config = dict(
    n_layer=14,
    d_model=256,
    n_head=4,
    n_kv_head=4,
    head_dim=64,
    d_mlp=704,
    vocab_size=512,
    activation='swiglu',
    norm='layernorm',
    norm_place='pre',
    norm_eps=1e-05,
    positions='rope',
    rope_base=10000.0,
    rope_fraction=0.25,
    qk_norm=False,
    attn_scale=0.125,
    bias='all',
    tie_embeddings=False,
    parallel_block=True,
    extras=['capped logits'],
    init='normal',
    init_std_qkv=0.0224,
    init_std_o=0.00424,
    init_std_up=0.0224,
    init_std_down=0.00256,
    optimizer='soap_variant',
    lr=0.00538,
    beta1=0.95,
    beta2=0.95,
    weight_decay=0.16,
    lr_head=0.0149,
    grad_clip=0.5,
    warmup_steps=200,
    schedule='wsd',
    decay_fraction=0.574,
    decay_shape='sqrt',
    final_lr_fraction=0.1,
    batch_tokens=262144,
    seq_len=512,
    doc_mask=True,
    train_tokens=776200000,
    steps=2961,
    dataset='wikipedia_en',
)
Each number is 500 + 25 x the weight over the matrix's rms, rounded and kept within 0 to 999. Layers, rows and columns count from 0. Numbers have three digits each.

# layer 10 MLP gate, 704x256, rms 0.123, rows 248-319, columns 128-191
503516525504463490499526494526509499487517473518510534521485516488452476484520484523526478466536483510507493557532479430526530496489503503515403516520518494495481506524516458504464527557479530
488494469515495494529493470512453541548473480475485560481482459507522533532515518486525488533487499533451504509539502516534542487547486493563541493512576519496487510476503513495533473509524478
470512466522466524514531538501471522497446483537491496524436503501499483506482480475485495502472490539514495497502435526513518502454478500475540490529567521504484492502537531509506505479453528
516476461511478474500511511452499541526494518490487531517477472514515474492465471509488480517479504474484504492498511490505513475479490470451487488501472483500487501528539476488521511519474466
486499488515480507538545493515504478511437408505531487518471518492483532527484540511543490523516446560502480493549478527529477450519480506513509485472500469492487495478486441551492518488562523
525532489519526535486537495518527513487469455513508486474502515532544487498522486470503475481499491442464508506512521489494527458496515503538495494516498450544509531503509487491546529503459479
529488533452482485509533523493500548496492500508561488491484518484509527494513479471472469472465490497492491522534499479481584484540520510482532532491546475487527475510593520437526477493529494
540503556513464491508531507507499529469502523486488513450527563498518515498489461532497486492466462535477528518504459498472508482506519527479516517512513502505495506519497462454511525521509489
501466458501519508487538533462522503510489503511467495532507530466488490514497496523458494490460503514558511509491541476534519486528486490526487500484513511498454529528530474514528478492557499
528495514466490463514490482489506485492482523536483447467548423507526499460499499490516529495485505533491522493497476519517513508477500486507489486522544495435502512494508524501464456464494449
538523480508476495493447528513480486496478485481481480557479529506508495477481486503486460522517509490455469500504487525504511490505518494516506509537475491527478493474510506493487480520477463
517501469451505502471474475494513500516490479486511449527518487493540476528488528522518506486526479526510501490547542507486476498482449500535490513502453499489508495501526499499506531513517463
517474502516527503504501494463476543468549503517501527522498535482514534539479451508500482560462472494506459479520509517500524505490508491552472538476512507537446506503537510486517510478511509
498487507484536548492489499469476452464519479521517449505482469548483547452552546497492480485491437507442539488474490510466507443530530467512510461503488523470556498514467480491517494524505485
520512496477514489552497490456507529481489533474473494486494526489564519482465468513526513509507509481502500545538493488470502471461492481505525529492480505490480514527503437489518487478470460
480499519492482491512517473470468510493503479483519498499462450504497500504510498541506479469520506511464489500481498494503452483521490478502522499518553531505501547531489522521475546500482437
510505504499526491544504481523498549493486527484493476469511522513464505506498523491515475502511512508523484492521514528498510511439505497467489497534505510555539489481501489535475509529505444
484491453476440496496491533454457492527504512508500488489515480516490500515535520518519465494537508509504446489528500516520489510486511519539559518512486522514470487513530519471544501477518508
526492512512518499459509458485489492489499507482524507494523514470495455510494537501439503496488510547499517521512477506494528467506507434478485487489483531497471515469515547469490511482489506
531524527524473519516485477497505484521495507481516456487495469486496526522500535445546497502526462521459502493524488540491444532485479472511472482500521476540527478546519528523469517535529452
507482530466481503481468516517450511478523487482464544497511457516513483545476485534482457511471527472503439513505480490521469487502518544499508477543534484537517486495542478485473510508515488
523554467479466478490520516534450500538504544507497472494480511549474487536484510518463531503463525514494493526463507511503522448543509509501471531494492474503535460489508456502487507514497505
563525474511523529483530508490497494489507520482496533468468557516510509552529494461492506534544496476498485528476511501522515529492498472489438530546507538488509499497525479496515542489509488
488507486497516522488486495526531544509494546499469538525553451530502506476466489469506544479460495518487497472493534487496486521489520469527525480494448478484531523506473499518526519525491524
505526493504505513501550483514524507521519472483500497479501523531431502495531523500478498507475514481502497472514569524499522497503458502510493529486479507562484531531464539516533505491488497
436523478534514552520500518512472512490489501506489494448497544506469540486483522513500466536500528497528498487574492502524543504492522512487509533457489515508524528490501525519512490509520497
471523493485521528492509514501550486478499491488503495471490527546492531459452503487499511469483458485457478474482494482474497540471506546494498505573479527486502513480468500515467486458494505
506559504508554531486487462514491482528497508506482517526494503553507513412496448467456487462478485492486497506507452495516473545483470539537440510480476494513501559492506509515516500566494526
505489481527484514510497514512522516525504515520436546503475510502495509489512540510455564459498492479517501488487459496550525508478517528476565496448505576504511507484489476485580502501457507
516486519515508473510518476508478519483478471460497517476538479488505515495479500479502527534487499511517476489538508471485498487494461488474486462471500523466564530525511530492494475492520515
474483519525476505498528478488490515500515526517472484517515482489537518500534474501508508486488474496498509519500489459518496506462500525503526479554494516449544484531524533492464508532502426
518542495502477491495527491503551473501521504485486493479502541528561509557449485459476501514490520542503479547508452547515497488460459487543474530478489504525490502483533491520487530505523497
476514519498485525534517494507541543502480479513472502497511483472530499462486504469513457495495477513484506528502465478521463429502485469491492556498527521510549525473485532489532487515539496
508540502520549513481456522516533507459479472561492475442484513520485527476477499481504510480462493500475500547502452475480527458472525518534491487506521515470498552473479523493507494476495506
451527505465549526472522442475505463534485539472468488474534515494541510545465482484485538487481497478469525469493498450533506514501490482504519511520504507507551565500509494496528544511490490
470495508507530503506486504523485483504549531455482509501503532499521525515510461499509531499517529482527494518484504524442555468539515522472494566494491560482465451535518525505472474521533507
521495498457501490481513500518501523507496532497520472508512454496503555506481534497490502491493484479486558531541472479504526480499475464511504469531539497497482523490531526510515477467488496
548509480487499511491512493497487500511543458478517492522494503447501538441520484478457508504462517555503528508514511484529493541496472517531490490472436470507491500457517465496497495503456517
510505476489500528508497483485491498506562525490532493484481547465480534509496503461481555548481478518522490474511499536539491485447508480522511511487505455513470495522515455502527488505553491
551521490511506506471523537477469499507456517534494540520475554507497494497458525539523502518489479482505439479471501533471512502447498475500480505489500462474502524494485511512525514444505499
534504453543496476489505494515494511486477469495469487485484549458491448489500529517470533482526497534508484498544473488499476488521480479486485503470493435481526498530531472484488460492476524
506491447472510479484500469492508521531482515534562482484556526521472532492482514517471491500490495528467527483509486463523492523471519541500543460505456487484495504524532510511502497520515485
543506521478463522460519476468498500470528503476523500550529513484486539517477489473461487482503471508466484501517494509501527499506503493542496486525494508543469536519489509529532472486534462
518480428471492515471491525488500507547448498521541517545454502466503439517469521550461458492528517510483515474513489539469500470484479498511447489492530532497500548571475459495545496526489462
445515528507460514506495513473508484544507504477468472510494494482518541505526491488524487495478500540448488515464495510516470508511487477547536525547500516504534484506467486476492490484562476
517506496504504483524532544483503489529512519502544508465491525505497472466520459517549541460505449513488488515506513475489495522465523472509479483451471514501500497504504526457495458498490496
547463531515493463476484492524492473507528494481515507515558572522510546490526477492522508519486509514489490508478470508467487502496510499534479469515508506488492513516503518466487500504557533
499538528452513487478505527490477485441498493510537466440514519505526476489509484484486489509530480474485508529520499440469525454483515480507517541473525483530512548526496518510468496469530521
485484513523516502545466524474490493480514503531483418494453488490538519485510502475505469448501458553520523512486486467500548480503509482527458533501526492513475504533534554506471508520464516
518499509498487456499512521455488526492525516467506553509524565467554511525502482508507533513508476493526481489526506462538477465521532492520449493510493484515533518455493480480449475513514483
497501507534478455504496517493526487484542494512490534476504479504513482483514497443500493465476498539479490533496498501516512484511480515500458489518537514479476518518511482471521521480534508
517530484502469527495495498486469563445532498538538491506449490476490493527536546490527465512519509507508489562460490461541509497450495477504542514450516510513474492536492495459519497470493463
500483462480527512526493456513491512506486504492531519445514482500488522542490490530478484495500522485521497498505473483453467467509490485504476520536499499505490499521496480494468479494520507
494555512480458493481461542494471479538488486492550486491510482496504527507469527509459480495510511552524522470481479480512511523507524476421559526519526453523500515493472502490493517546465494
540503509459518500496507472523492525471504519463491527576523538468486529525549495512487482473492479470466413487474460526511555517457495495488491526518528498499493517515501525474479432513511495
513515526510502489505498553494513504512510451497498476495483504496486503453514446454521495526476479504505480490465491490479499533530527500515486487530510481500563494506544510486474472519474497
504496500483503514513509509502499518561495529520466505502508452516509542467510534447502497527528498482523526493491500520523508507515514491500477476489491484575495492494480497516468484520507490
506499499487492529501484503545481502541526485497470485437491497529469497499487506513501562500480488521544522488498500511532487546498490492482514504476532491504529501492499519539480504526531513
531516529483506501511527528506499510482521474516504494526497501481520534509483492503424479507498484507487441504477450475501508511483505461497490506544539497494505477513525470482511435489488505
501480520463485513489492507462489491517509474499549508462514496535496455481487500468497479522498523514496480501483477522501501479490519499508452480459517499506520513518487527516533523501452510
516498519528518494480483518476516503501515473492503498477506458501472508527470463477526551486512472456461530519490487461524503542496483519495481527525508535454503464478546519509508443472501494
547492540489482515486449484505514507550556530497506524496545502504501492449500482516532482510493489539509439509484461474494504518495514486513485488525438505442456501510508481479480471536503503
513499552492503499540487459467496457558485483491541563546570506501494510523490509511488493484493469496500465552504487471548502455502489508519484484482466496516499529531511504490492509556501543
500497518516495526500485474480539532525472532528525509465481469518476489516528504506496516464526516504526532552503546521512523509477528494489449496465486489513468527463509507505500470505489529
522483519483529489523492489464509508476512508517487464508487505499536481437484513481492479503499526476523543486497492529516524564538471532497441543535506504469500541472489473527480500480541517
504541491488441460508473500503550493489457501528507525513492502510511528494506538529485533486524511520471480506498473512495488485470497491551477502539501464490568540500449502499545484483463487
511559487534501468509522492475507530497548515483486538519486500514489515492506485529482454500519471477476473509489509479527519493519486534555477522556497503493483520498484479472518520497483522
489462464477493493526534517496481475545481475467515510526528523539531537492490481514499524525467490517475513552465503505492503519486493538494491487488500520477496575529546479473478495505483491
508530516459472519486460475511498541531487524445534542489498519495510474465510514490475503501506450473510497479490471489535570494474516491512517515486506505463522488516489466497496489522504523
514494498498506463545495501488472502482504508514462464491483513524494480447519497496476477468471510475486508492503530528494489510476537496549480528502502513480538475518520489495472487538456519
505467509520459509524504498522514527479505515458486484467506516504517491491481515508499512518483503486514464519503474463534477595497507517532501477506517469523413501496508466487535485515500455
487510536495511498493491481494500522512511508489518504506512545486509508480475525510529543473490457510523502482510460462529486539502456475480490512498585489519499494554513544512522492478488464
# layer 10 MLP up, 704x256, rms 0.13, rows 248-318, columns 128-191
471515482492503485517517516511495507478472510489509483507478497451525531541506527505445505502472559494447506524496472508494539529500528490506516509433525473476554487492515502532492459434507528
479502481519502498531500501502526462476483517469483491480483529509543492531505538496533467454479558467481482475455507488470523483540482520461502489480501501517542480537470482508547469517504433
515536462517485514449460472489486553566513545509453510457499508503468512496529513482467489483484544506520489469510501525488452487503450500515527501485512525518484502434509499538511554492505518
477534500461540484499506524514530474472496493508506514505501475488516478508550515521518471512530475498481502470498505485483496461525478494524499528475534488487505522491499494517504448499550496
519498529493469500503514479499469544517512481529510527486542465533453516516501488527577525454526517504497498518527521471476506525524481492516486479507553490480525501511520492540471501501536472
500561516506483522495511478522510458484514490474519476512479485516493492503488451538463495509498534539455446486522467497510500529456478497496448504481528476513515511497527493509486493464531449
540522493481480464454514490505521533560478482489525502518512482536566511503544526524491450519537486469526543503521558463472496490493499486524503505496531475473503530548517445470499499486488515
493550525493535478525528514511509491509541457513465510493492462487555510535484504547524511496532526486497437519468501480467514519528519506483480491501545511523500512511473475511524518490443531
439483527500497530490483517549539466496502525517482536488492513489524496531507441507457537526468534478509491474467507500499483491498474474479488559509521479510506505505522550490481494560524515
540464558479508501511518467523492517498491466465528484485490449478572519505491526488500503500504488536458507477536493509460538468516500505501492464499482479499534555536560497485476506493500543
513472523480484494490496510492491513480519514500475466495493515505498489516434488508498492470479513541513495449463484532514482491505495486475477506523513486475502488525468537516496497475466523
468562515495488491489530509501519464549492493502492494519513516478492467502506520489468494476506479520538489556503485484515485522535500459510498523505473513506484455478496503505487491536499527
480513459502466495524483447474528528546512524439476518454508534461494485494469523503524496510509474512450462477484507489507444531524507513526494494525511515505533515529471507459492524550502509
488486488486471495528481493489461446505496523556480528472489517523485510488518505488494533496503497518544524459488496483522490523495495505440449500457489446500482433486537482513543504480494455
532498503546501486494528463513498503570502532507565499502480541506533479487519504480514511465513530511481500511516564538495490541485535489511514521512464454520530504488520499491508461482455519
525489486490522489500504464484513508522529442475480516524484489480529524516479492545480469472460556538536519496507512495484492521511516518470474493503527490508459505509480494540507498484477461
471480526523520513510515516499441512499460492533555482477529553511504515512486484501541473527529518468503484531466459524489499437513485491484487483481475518511485556456513525526460503521495465
497441488499502514516498492502498430473492518544467503511507498541471546509485480451494475518490479506486492498499507489534458497456458452540491475539466522506505496490507496505536533536511499
476526516541502535554504515493464486501567496503521501504478514524496513499493492522480515504504506484519537526497513511533458540493443509506489509523513521498504501488521473511537490478534530
515493467475508493531439556515516429456496536500534504531457498513462491457477553492528462519463541493510452497490525474448501487485509502486488540536456491468534505519468487505497534478486525
483579512471530484532525510484486481491515471528480515466537471502564547443518481530519528462472501524512483478492478501532509507489457476536526461510514479491522527563466448431480497527491480
509486500526552482504530494499505535480493543437507553493527500534561510518499520492473544518485541472506510494463499509502499462503477475518496532506480526528469486465493487449479516538519510
500470541508513507528501448423487496447515512473533506530484514509550483513496499530515502518505512458499513461493480520468495477476501490469473489514503456505534511502521469470525489486470553
450537539536475527504475509469518426509519485426495510464493476516508514532495537542470505576516483545473482500457524506476469480501473484519504524577515519522497501503524461476497494456516491
463474505501482452527512514539478454536500518483502484514543528503547523501486504461433508525518486470469501538523512526473488524514518517501484512497511473497466516514506488532538528526487470
523512472525460462559441495517539522480445470475468473483484468502551495492507483537481491511570508484500483510540504515454526509438481536500500492513456491589501476494495445507521497488491465
474473467540470440524498533535532499540492485468489496545496502517522494512519484474550493508510532513447501510548514502481498463507532457504498492467507489483455509506475492497504490533460489
518481505482470455527531500484494529480480483461525493489513480531469511524508525507486468495489506485543504506499509529479495482467501534542502447510503516526468431465502455467503508516483478
500503514501522547462467494549520505495498525459469459536493511428478544491540509430539472478468487490447534494519497518495508510535502491487485497526499498510563534475495526472514499493516465
489512516502473507521486522528516508540501532526506519485522492505455472477494525525519503461538550489492529517495530522560526505448535501518515505486467476490461513519574489528510527523478491
467503474459483483490509514485474473475507476518539543496458508451462470494514491487468495523518469512516505512528508505564507515541492464493529509510509526494480472467477487534520480525509477
484512459508479489498495517512507486533527460537438495497489524500537459498532481461533483502521509534463482486503498512498483550502480492490525471540554506492457517491501520483521494514490441
493444478522484472472506514481476478503478517526512494514482466533485494524488502557505535491531518509549500485497537537477518490520494479506519434542478504500496457524501505497465522492509516
513455540504528462469491508506516460476477512492514505506525490519514519489497476486481494520516516502533517477502498501536500532508485510519461491487506480504471486487482498511467488524482493
508493514494446495477508546504494481461516525520516508507485490503498501481483503510498457535479484498468517464493543513522531457508516541524514479515468514452524502516486488511512511493533448
505494489477499516524499485489431522490497485518526503501486452536498506538513494558538503530502542499501534508489479533520509467523469513477478515478496533521506497488531464489492476541529512
482520486495497512472472503502477488519507536501520537475525510464517538507508518486550479462510449509535501499508456504484502470471480521492509500507483529459459512465508493486500473516468563
506507541496559532534516520533517503505504496542486504491497494464443494512488491484459502541472500487479470518502492512519499527514442481524534560485475498467480513429484512514523482480530473
474494514491483504518548459509537503527482512476499502456452520523476510443487490488471495482479466501510557460546526484552483485523522467513522515506535487509452488527515501469487503486481504
487493458463463500509518459521471524477491490514572494495511496470491476462493465432480492516505509480502504526495523495486552498480491489533464539526487528524482497511493491534487525477505519
501497501537548444473502500503522500485522504457474460482487494526507502473531466507534493445537538497509535511555492481519517535512514472479499489511517441449530496514443496504510527502523532
474468514485532547484503483486555537491488498522505496504491475466515512468526516512560530504533476516516483477535523501512487498519530515495501514510495500545517517518500535457490522529480494
485469522487505487475545519505503441510487508480450471437502508466511479519469527464539519521450514496474509499486513407472479503521491491459523554477491509484523539516512437482521510484463506
493504517501512503470488517496523543472503479452503475490457530458529475509483503493475475492485530484514482478518490426516513530535506506523496499513518503485479517465513524527468466505566520
460517559454491505508539509487484487450525502462525486506471539479491505502481501490533472505518487511512479484482505484483544506470430481462468492510492497554518459495513497466457465519487507
538480518508504527521478485493528493527534490534505486456476443446508538536443536488483495491527520550506474460519496514501465488491474496493514479511521534460484467523491519510494507461527532
466503471531494499488451478476521475445502480534478495491496512516544502488519480458456448469490512496473533463514459463513502527502509495497551466511498519515479510473488517493469522487561504
520506542535510499496522496469499450512551491507547491506496496526478532501518525525507511522474513464487561540499477524519533504486519553504505501471498486496465518519552504518560485551521505
481434515501534503515525515536475493540512490505482520493508476518536509499506502450518473491517521492514478491512521517531526480524503487494501504455487445492468479540492538496499479540462460
498489502556468529519483529486514533512466526462495550493554485506527528511507482499527494548526474526474486482522487472502513532471520509490499501453490529521443526512477485494527464486483497
532494518509503537515494491519492521469458493528494524526503500481556461520552448480507500508470487475499526481510476514452488492481507477501520511487516445509457476525504502513476486496528479
496491506520546456455498471498486463511501509505482540453465509510526521469516489474519477507501514536486549500481507446500467515526486531503498513497543491523490498501499555485481482517461506
509496520522459506494499489472550507534468516516489515466506519493526488521525488517521504531517500489506486487479444467492473533496509485507502495509516492536495509529496459464520513520523499
517509501470545497504501501510479494496526465502527455497537501494448517507463570506466480483545520486505492469528535528487532507489527497493500558514479489469530522510535511548484458521511508
512479517520476496478494483490481484565469509457476491522505572544537501511516507502471512503502503504492535475508498505478480530536525557526493497460524511486541496478472510548491544485487511
482513476493549494503531486505518487505500484527491467533462527512484482482499494523503485489481455495532488512454505496501472528497486446509477466492500466508512480515507503520503478488484499
552518478509545517481579478525555496508494491523522508502536507520511440500507511484517485504483488513494506542485515490535498530519506496502474473483491490450514543495490514521508495498490498
497492472528491497504501470458480500464470462483477487493551523486507532486499535478474541527520494504492524470496490481517502459485484514479452463526469561478553510445524492504473510477508505
479450512561540475494480474521497500518486533550503485516494523464521488541514506496466523468488471479534511504522509505507468480513481575502524491489506499454491488485490502537463460512537481
536505477489534473515450525507509453518455523478501560473436516517518469472522478500511538530492488503527561489515502538500489488490456479481494512516512477448537536535450487502476514510500486
470513472494520497501490522519480478518480488425511529491506460542522479497480534511515497533500466508478483468542450511492485509515474457485519494548466502505531462487514510527457472517514486
488510504480541496519476533526528476517511481510467516527499492474498459486489518528490510507498500532528512468504476506507503484494496488510516480533504527476538482512489519470494514507494498
457472458486495526486491530523514535437507490503460483479510500511476471479511526489542489527533514482510427461499554513488493530531504455499506493503555448437526474490471496515534501482512493
510505514476501515507454495522531500495529501521519497510515507531480458492527491539484533515493475494465491520514486514479491516490525482480472498516550510486464528542513467517522549521535511
464507500450493509502490486471474504483498501550517496479480516540484511491507543488483499509510478532493510495563488492470456491505468511489438517428477500547537505516543515534469467465491467
484478507455501498478566479530452513504496501583502503487494533525498510513483533504454505474485519522513486498491495492517487480492495414530522484478520480513485485515532498487520497532492472
482500452521546499530544497482493499525457482497476459457489513500531498492515518521538514487511470525517524510469527478473498494482481467492545503471507507503535490527498497529515512483489514
505476530492548530495472534442497500529512476467518488464515533541540513477459473492480498496443477489454519490520506491457501512528476508520524510530522506535486502437489497499481513487509505
477494499533511464487487513498509518493522547482531475458528525456545524496510526467506506444485474523487483504513538533463493499497492482503514491496492458523525512494441523508442493480477518
481555493457492496532536470516495480507515539482481546496525505504541515470465499529530518479486432493445490499494504474518499480495532479488504471519550536530520541492498484524535488460508504
496475504506484547515494489477521513459537526523494465493489528458503482530540506487481511500519534467509502521512488510500463547481468514504524473488507493488489512464498494516504463473473497
# layer 10 MLP down (transposed), 704x256, rms 0.123, rows 248-318, columns 128-191
484508454485524505542476517526499459473485480503522522498537520519537534488468459482476487488514509499459513528492461515492480509483478484515511497484520481555539492506506494514539485466477507
505530510510537518473526511509482479505499495524500478541501490500525472495524529512495525516450445523458492509529508496529463448507512467502521494533483495508527520484505493508415513469478511
492511536491483523497516491511519516483501501492512470480540477539547480520522470499473508541507495506506521498461497527501470462491486519460533497478531498465502545470508471505522504510478522
515516502487475493503522528537467493503519460490511480492524509585530520491529490498495539503506495468474518488481551516517518540521506530538490499459537498486438493515495513465494511484520523
507501467503510525560503511462457503511503505458444546498466518491502499495507494506511496486484517498482482469459506538479495532490512523519490498486537509484491501519503509531466496514493493
523495490448478514504485551521497491506529515467512534513525523470465482535540491522492489483518534483509497472516502509479544487478553537517496472514494508487510514487510546490507508525523460
511497508505477465531512476534461524479510459539496518475523516495464514519517488480534482494507525498490532488526465483499461494468484522466522479489478483495504521481492498483477452487532487
488526507515456532489504486477474522481506493490494510485519483464478458485489504525549492551529480474506520481524483539475498456485517472495471487517501487493538486526498494482468499485492443
453505459468504481494474506510473490536495528515492502490425495499537500496520446512500476473513503510536478504516495503465506487506479507500463543524476443495538476529496499476499523507534555
513456503509531531492521475503510497511452550447486468444516542498518462506500510472495513526526531434503491510493484533541486561527535490493497537501531488504493522479461506563534531496502465
511506474514497500491494504454496494518482516501500527489508480578491504490537496482481528478492532463468494507474545488517519511492475508523525475525547528514492512518496454490514505507476488
492560502473530492496527487527541459574532507517450526528501507492507485523520482519495486504487525491497503515534506497499486489524530502475470482485491511524527500507553504535503488531530472
494487471480469503519546471493476509531489476482476512518526493492485482445488515489515481518510539476485501479500524488482484474535473546559487513495498455489504500506454498484509487485515494
548526459468523512479465496531483522474495505468490520490515497491478544499495491498493511529483477516523505553489529480504457488537484515529514503478478484529515511539498464480555549514543459
487484463464498505481520519485501490563500494455499468498543490491496487508490464490486497489491493514506459517475518524503485474497517508549488478498477504522494475509490546508496497503509460
467504545474505461488483504504531478507505527500549491523526502528493548516466483525506500482513491450511497499466478520487490472532492548464503521515512538497491526516491537523491504524489508
509468509501508463486551531517457487488472507532521512495515534541472500525524498507509496533466544464509529532503527569506455456535461517470501466555536487517467479480469478500497514472495505
482484477511483441512541520524480480522500487510489534553484530521471528517560521467463524460475537503473508474575479498508506504486460475498513542508482531467506491454509529482539486525503478
478524423501507543486480515513518495495511491467491502457524469520478518531475492462481527478516500504484490501464544509531526493488513492475490517529524483484482494484507494527509494474532489
559466472515499482546488457550477493469488499451504515492476494507502523473456558490540444522491507513490514538499482452496500514524497469460475514500486533489484472557475510495525534479531507
505533500512520458521497519490489468530544470480526501488503469502549464522458511503521495494499537524502500516524564481479510488496481453510522494505523481514473487536516488540460479494519508
508532482488510503470519550505474493469531523442531504498467468494562495465503519509506541501536473538490465518434543480515533499485467468491509513515521487494492478440524569516461500502545487
507519512476492494474509498515478454531476525505489474488505472497535514480519513524492503486486508494462493470510501485533509518514507532502526511540495475520503492491509494496495502503519454
447456471509527505512494494485486535523555540491506503477510509473542502487478481535499505496509488535482470486508471493497490501508493537476491496553514521495529498548474482490524503508523501
483511546508511516479513448462477516464496524521535540486473506536536524527504541499507493522511483485494475499503460483509480523519486523503517499512501521461516483497494516508477466552424524
513528502516510545517459538499498456502504545495529485478520488470513492463515482533537494490525470502502498467511518481534496510440501441534499473514488522476538538547486482503510503491504517
504525523510474500454502503473454510524489514502504491543524474514494442507523517480503474595516532503533500538466528534508500492510542502479549477503505529493508527501540517467515509487515517
492504480483512510510522517524483499502489518504487507477529515502538486462491494528462490512464519477527501522514520514501481475519519520509521543492476459498508485461553457523482531497521488
503528508535490452493495534551551505522491531540450489557505547513504472486538497492505479511504497555475445467505487495495528535515485543488528511529509540487492494509528482497523464506508499
509493457517550490525506552439478485514566509512502477499512470518442524475470489483516509475547464460483520509473487459440547493448467495562525486487513521487502508547492512504527530468501455
497503495474498491492492503501524486468502511458544490496472518481516485463517474513480499479534440508507519540498495487518527506519507501507508474515471514502502539505497543483488489464482535
487493513513487534436507491515487491467506467468512461482496470509570540489464463534498501549500495496480473467475494492480503471523480500535497486515463499481506505507508458467482498474563462
498540505497471512493541525498512497498533534502488494513498473497515499469482483476465504533432474449531516514480528480468428488515491465482487509543494514557503494481490493525488526583499492
495508456462455501515505476501460500484480480469480503530526542511481513493494503512501484518538493455470516527506500488447492537470530563491491505470521528512527517517490481548535526487510477
497507505484519502529540482524462500492494514501539509540474473517485486502490529510549508492496508574526495476460492503476509522503448490459460490495488497504481508490489460524487537509495524
482476464464459525503506532526491503509500488505481516557495499488517466474524491532521482465502513500513476503475454519489535469477495507494552469508507496508501483475520459511496475504515547
521527468471510496485471531497489488510509546450499521458464500491510483538508450450512491525469453512460504486528523501452476464460489562481513509536520460494527483444502514510504468479454535
508499496503493533536527503506506538496517500490491519547494456492516490494483488493491504520468510529522513515533523564516455470507508494526485522487519525501485512507440520510522478517485525
497511548496514510476491519506509459485497482489491530502486566519533510533527518483527447480491523482479537509571533502509535533546527515530499520461535547517479492562472527476478486518523497
508492464500499488496493534447473490537514496532569508501507503520492478460551496531497498465472489519500467505495544502516513514486483512498511468534521471456514466521510462500514526510519490
520492495502517485495485457483472540464493536509526529486492528547524473469472577517508529511510481508508514501494496492509519474484531476537503516513472514500500512517524487483498488532497506
545505490466482498465475464466475510523482517478484507493518533481473441502508475517479541460462508509507548495500479478517533479492479499479531542493476541514528480499517498485492509446522447
514515446508493522567491479455511483522516485490488487478541494549505518510495498463504510488544531509500481480503460460549528490510537507451523462536531519479499515477508517458510466469514486
509527559534497476536541447485513499465521511528535536503532495526487479526492491460503493507461497491534506498464499474496477501518485495454485471496523554454560491534524486503522490463517488
499477514512469515513588508525513483464465508515515461511547522461495485505517502509524519505501434495508525470452495546491496501492478568479464496494493502510474468491489510539489428483510510
502473442531506466494459560501483526518516479513482478512550527508483459496486500520534473460465491515451504521465502554506557493511496505544498524507496452523496486501545493513518528441515521
438485492503497507504477514507498460466540557508516503484501576465520529486482493498507484475493456484493523464517486457460481473476448493507486472495506514486486499494485503517559485547492499
550496504482476515476460542511502481503486531488529550527503507488512502495490488486498491531496515559513527498470515459511544441490511516537486534492529523519462504499543493500525499533492523
550545488487510505469529515508489508474510496436465491469478485534518490507489491490491495523469523531453504551506490443477501544455516502517495459524547488522509506490501502503449545518476484
569494486462441515511531527479489527497476542503502529480514479462486508497506495495527468483498466534507504459492493520476505479521513459465523487483502493505472541481485508533507526461497500
503446463509515517500495453519509516473509534495511491492489477447464475483526453509502473493520531530529522514484515508559493491527463502488459525481447506479489494492489511497499469498459517
499515519486486516541525514464500517467473514522521472492562485509514482478484453473533548530516514519547513483562459490524455482497518519530506481480506520478479464464493519474491572494473505
469481495492490509486483466490509508455515501490491487491519491495506435522547500497551488487542560517498475509512513509547467517527488528471485498478470470508500507447537501516520508532467476
451449512526507520548566486498506540510513481518510529496512480489497460523495491516486472504553491517539488497506469520504487465504508495468499502505496478485433491508495492487526479523486489
557481531513505484498480500514466474492498487476489498520516521481555499459459530450510529506479492528483500531523513494453471506504516527499528516490487490488497504471486490480514484482490513
500521505488522546516480501492487514520503482527489498504525499499511532487477529462471498487494528484484488517484491472524496511536480546489460530497570494454534510476526482471449480504506491
494492509478505526476550542512552547515458484450488473500505539488585465502507510460480498475526531479472520441483489508548533520536519486560470461524477495525503515506532479497522520474517507
485534585477488527503481500466484531517483505490503448475507507511509508470520480476479522500467507470492500521490509514479478494440484549497485513441480496521526516490506490489469488509508482
478484513496470461448487532509515489488543519504481523501502514507502538503480471480504486519489468487471497475481476489525522501486519475490517513466511502462513496499550490471522451464528480
485486462494490513485489532541482498489517480516541522488482494448436509515517520511531501506472557519492547493516533559477482497524543530516487514486518516518526486496511480516512524518539483
495498539532515512487466512479491521544483499487524505492469506521522472516487460555526487518544499504513518475531498514502503487481508450544511429500463495452531497489502502484537498489503499
457483503514511535492522471471515457527489497498475481540477504496518498483491500469487528463486518503468504505527500492488490498518504496504520467512509489519474499516479455491498476481510447
486483491490554538493502522496519488477533537478507504512484550495534521491481515473520508526502512509525496499482509530484546528519503478503524473533536485481518506503506518510478506478514468
526466470456486496487493529488550492469485531483454505471460514516466487499493471527523488501487518515518476511531469469475496515472514511469484513474477497494488458492493498466455494495529516
499521515481499534518468540490491539501458500492493529547521499533507558471474465504508486485525478510472523513555456503547471473518480497503463501484492525510484532541469497532477464480494530
470511527510481513503544500517522486508518456494459504503508497462485482493481474522459471467492509519469533498469509528501466495499521497529482524465440465489522518451496500517522499515441481
477545492489477465502522503479465504495522473510464499496460509519522495528537499548473475514496476475492496495521507533470484450488505505517493513522452505485504459508502519464480481472488493
525541493493520497493498487482496527456497535484533544474477419501483490444499480501492484517503491514491499458536531489521523485549501470506474468441515518525483476496518476518461479470493552
530456541519509510541512487539514486518523492454506510473500460533577518539477487572527512460528490513462482498516506493516519470521519505500517530532487541483561461523507496524511461514478508
514510464517521487470510520525469515472496528469504484516568526515505519480473521482528498455465468528476559499495500505485537515519489502493546472504520521528492462478495501465528544523455485
510495513489496471511441481491483484474500514508491510472500503488483516535510533484468472503496522503496520485483476483464484523512523572508509526510481483531501502487480535533476499498473501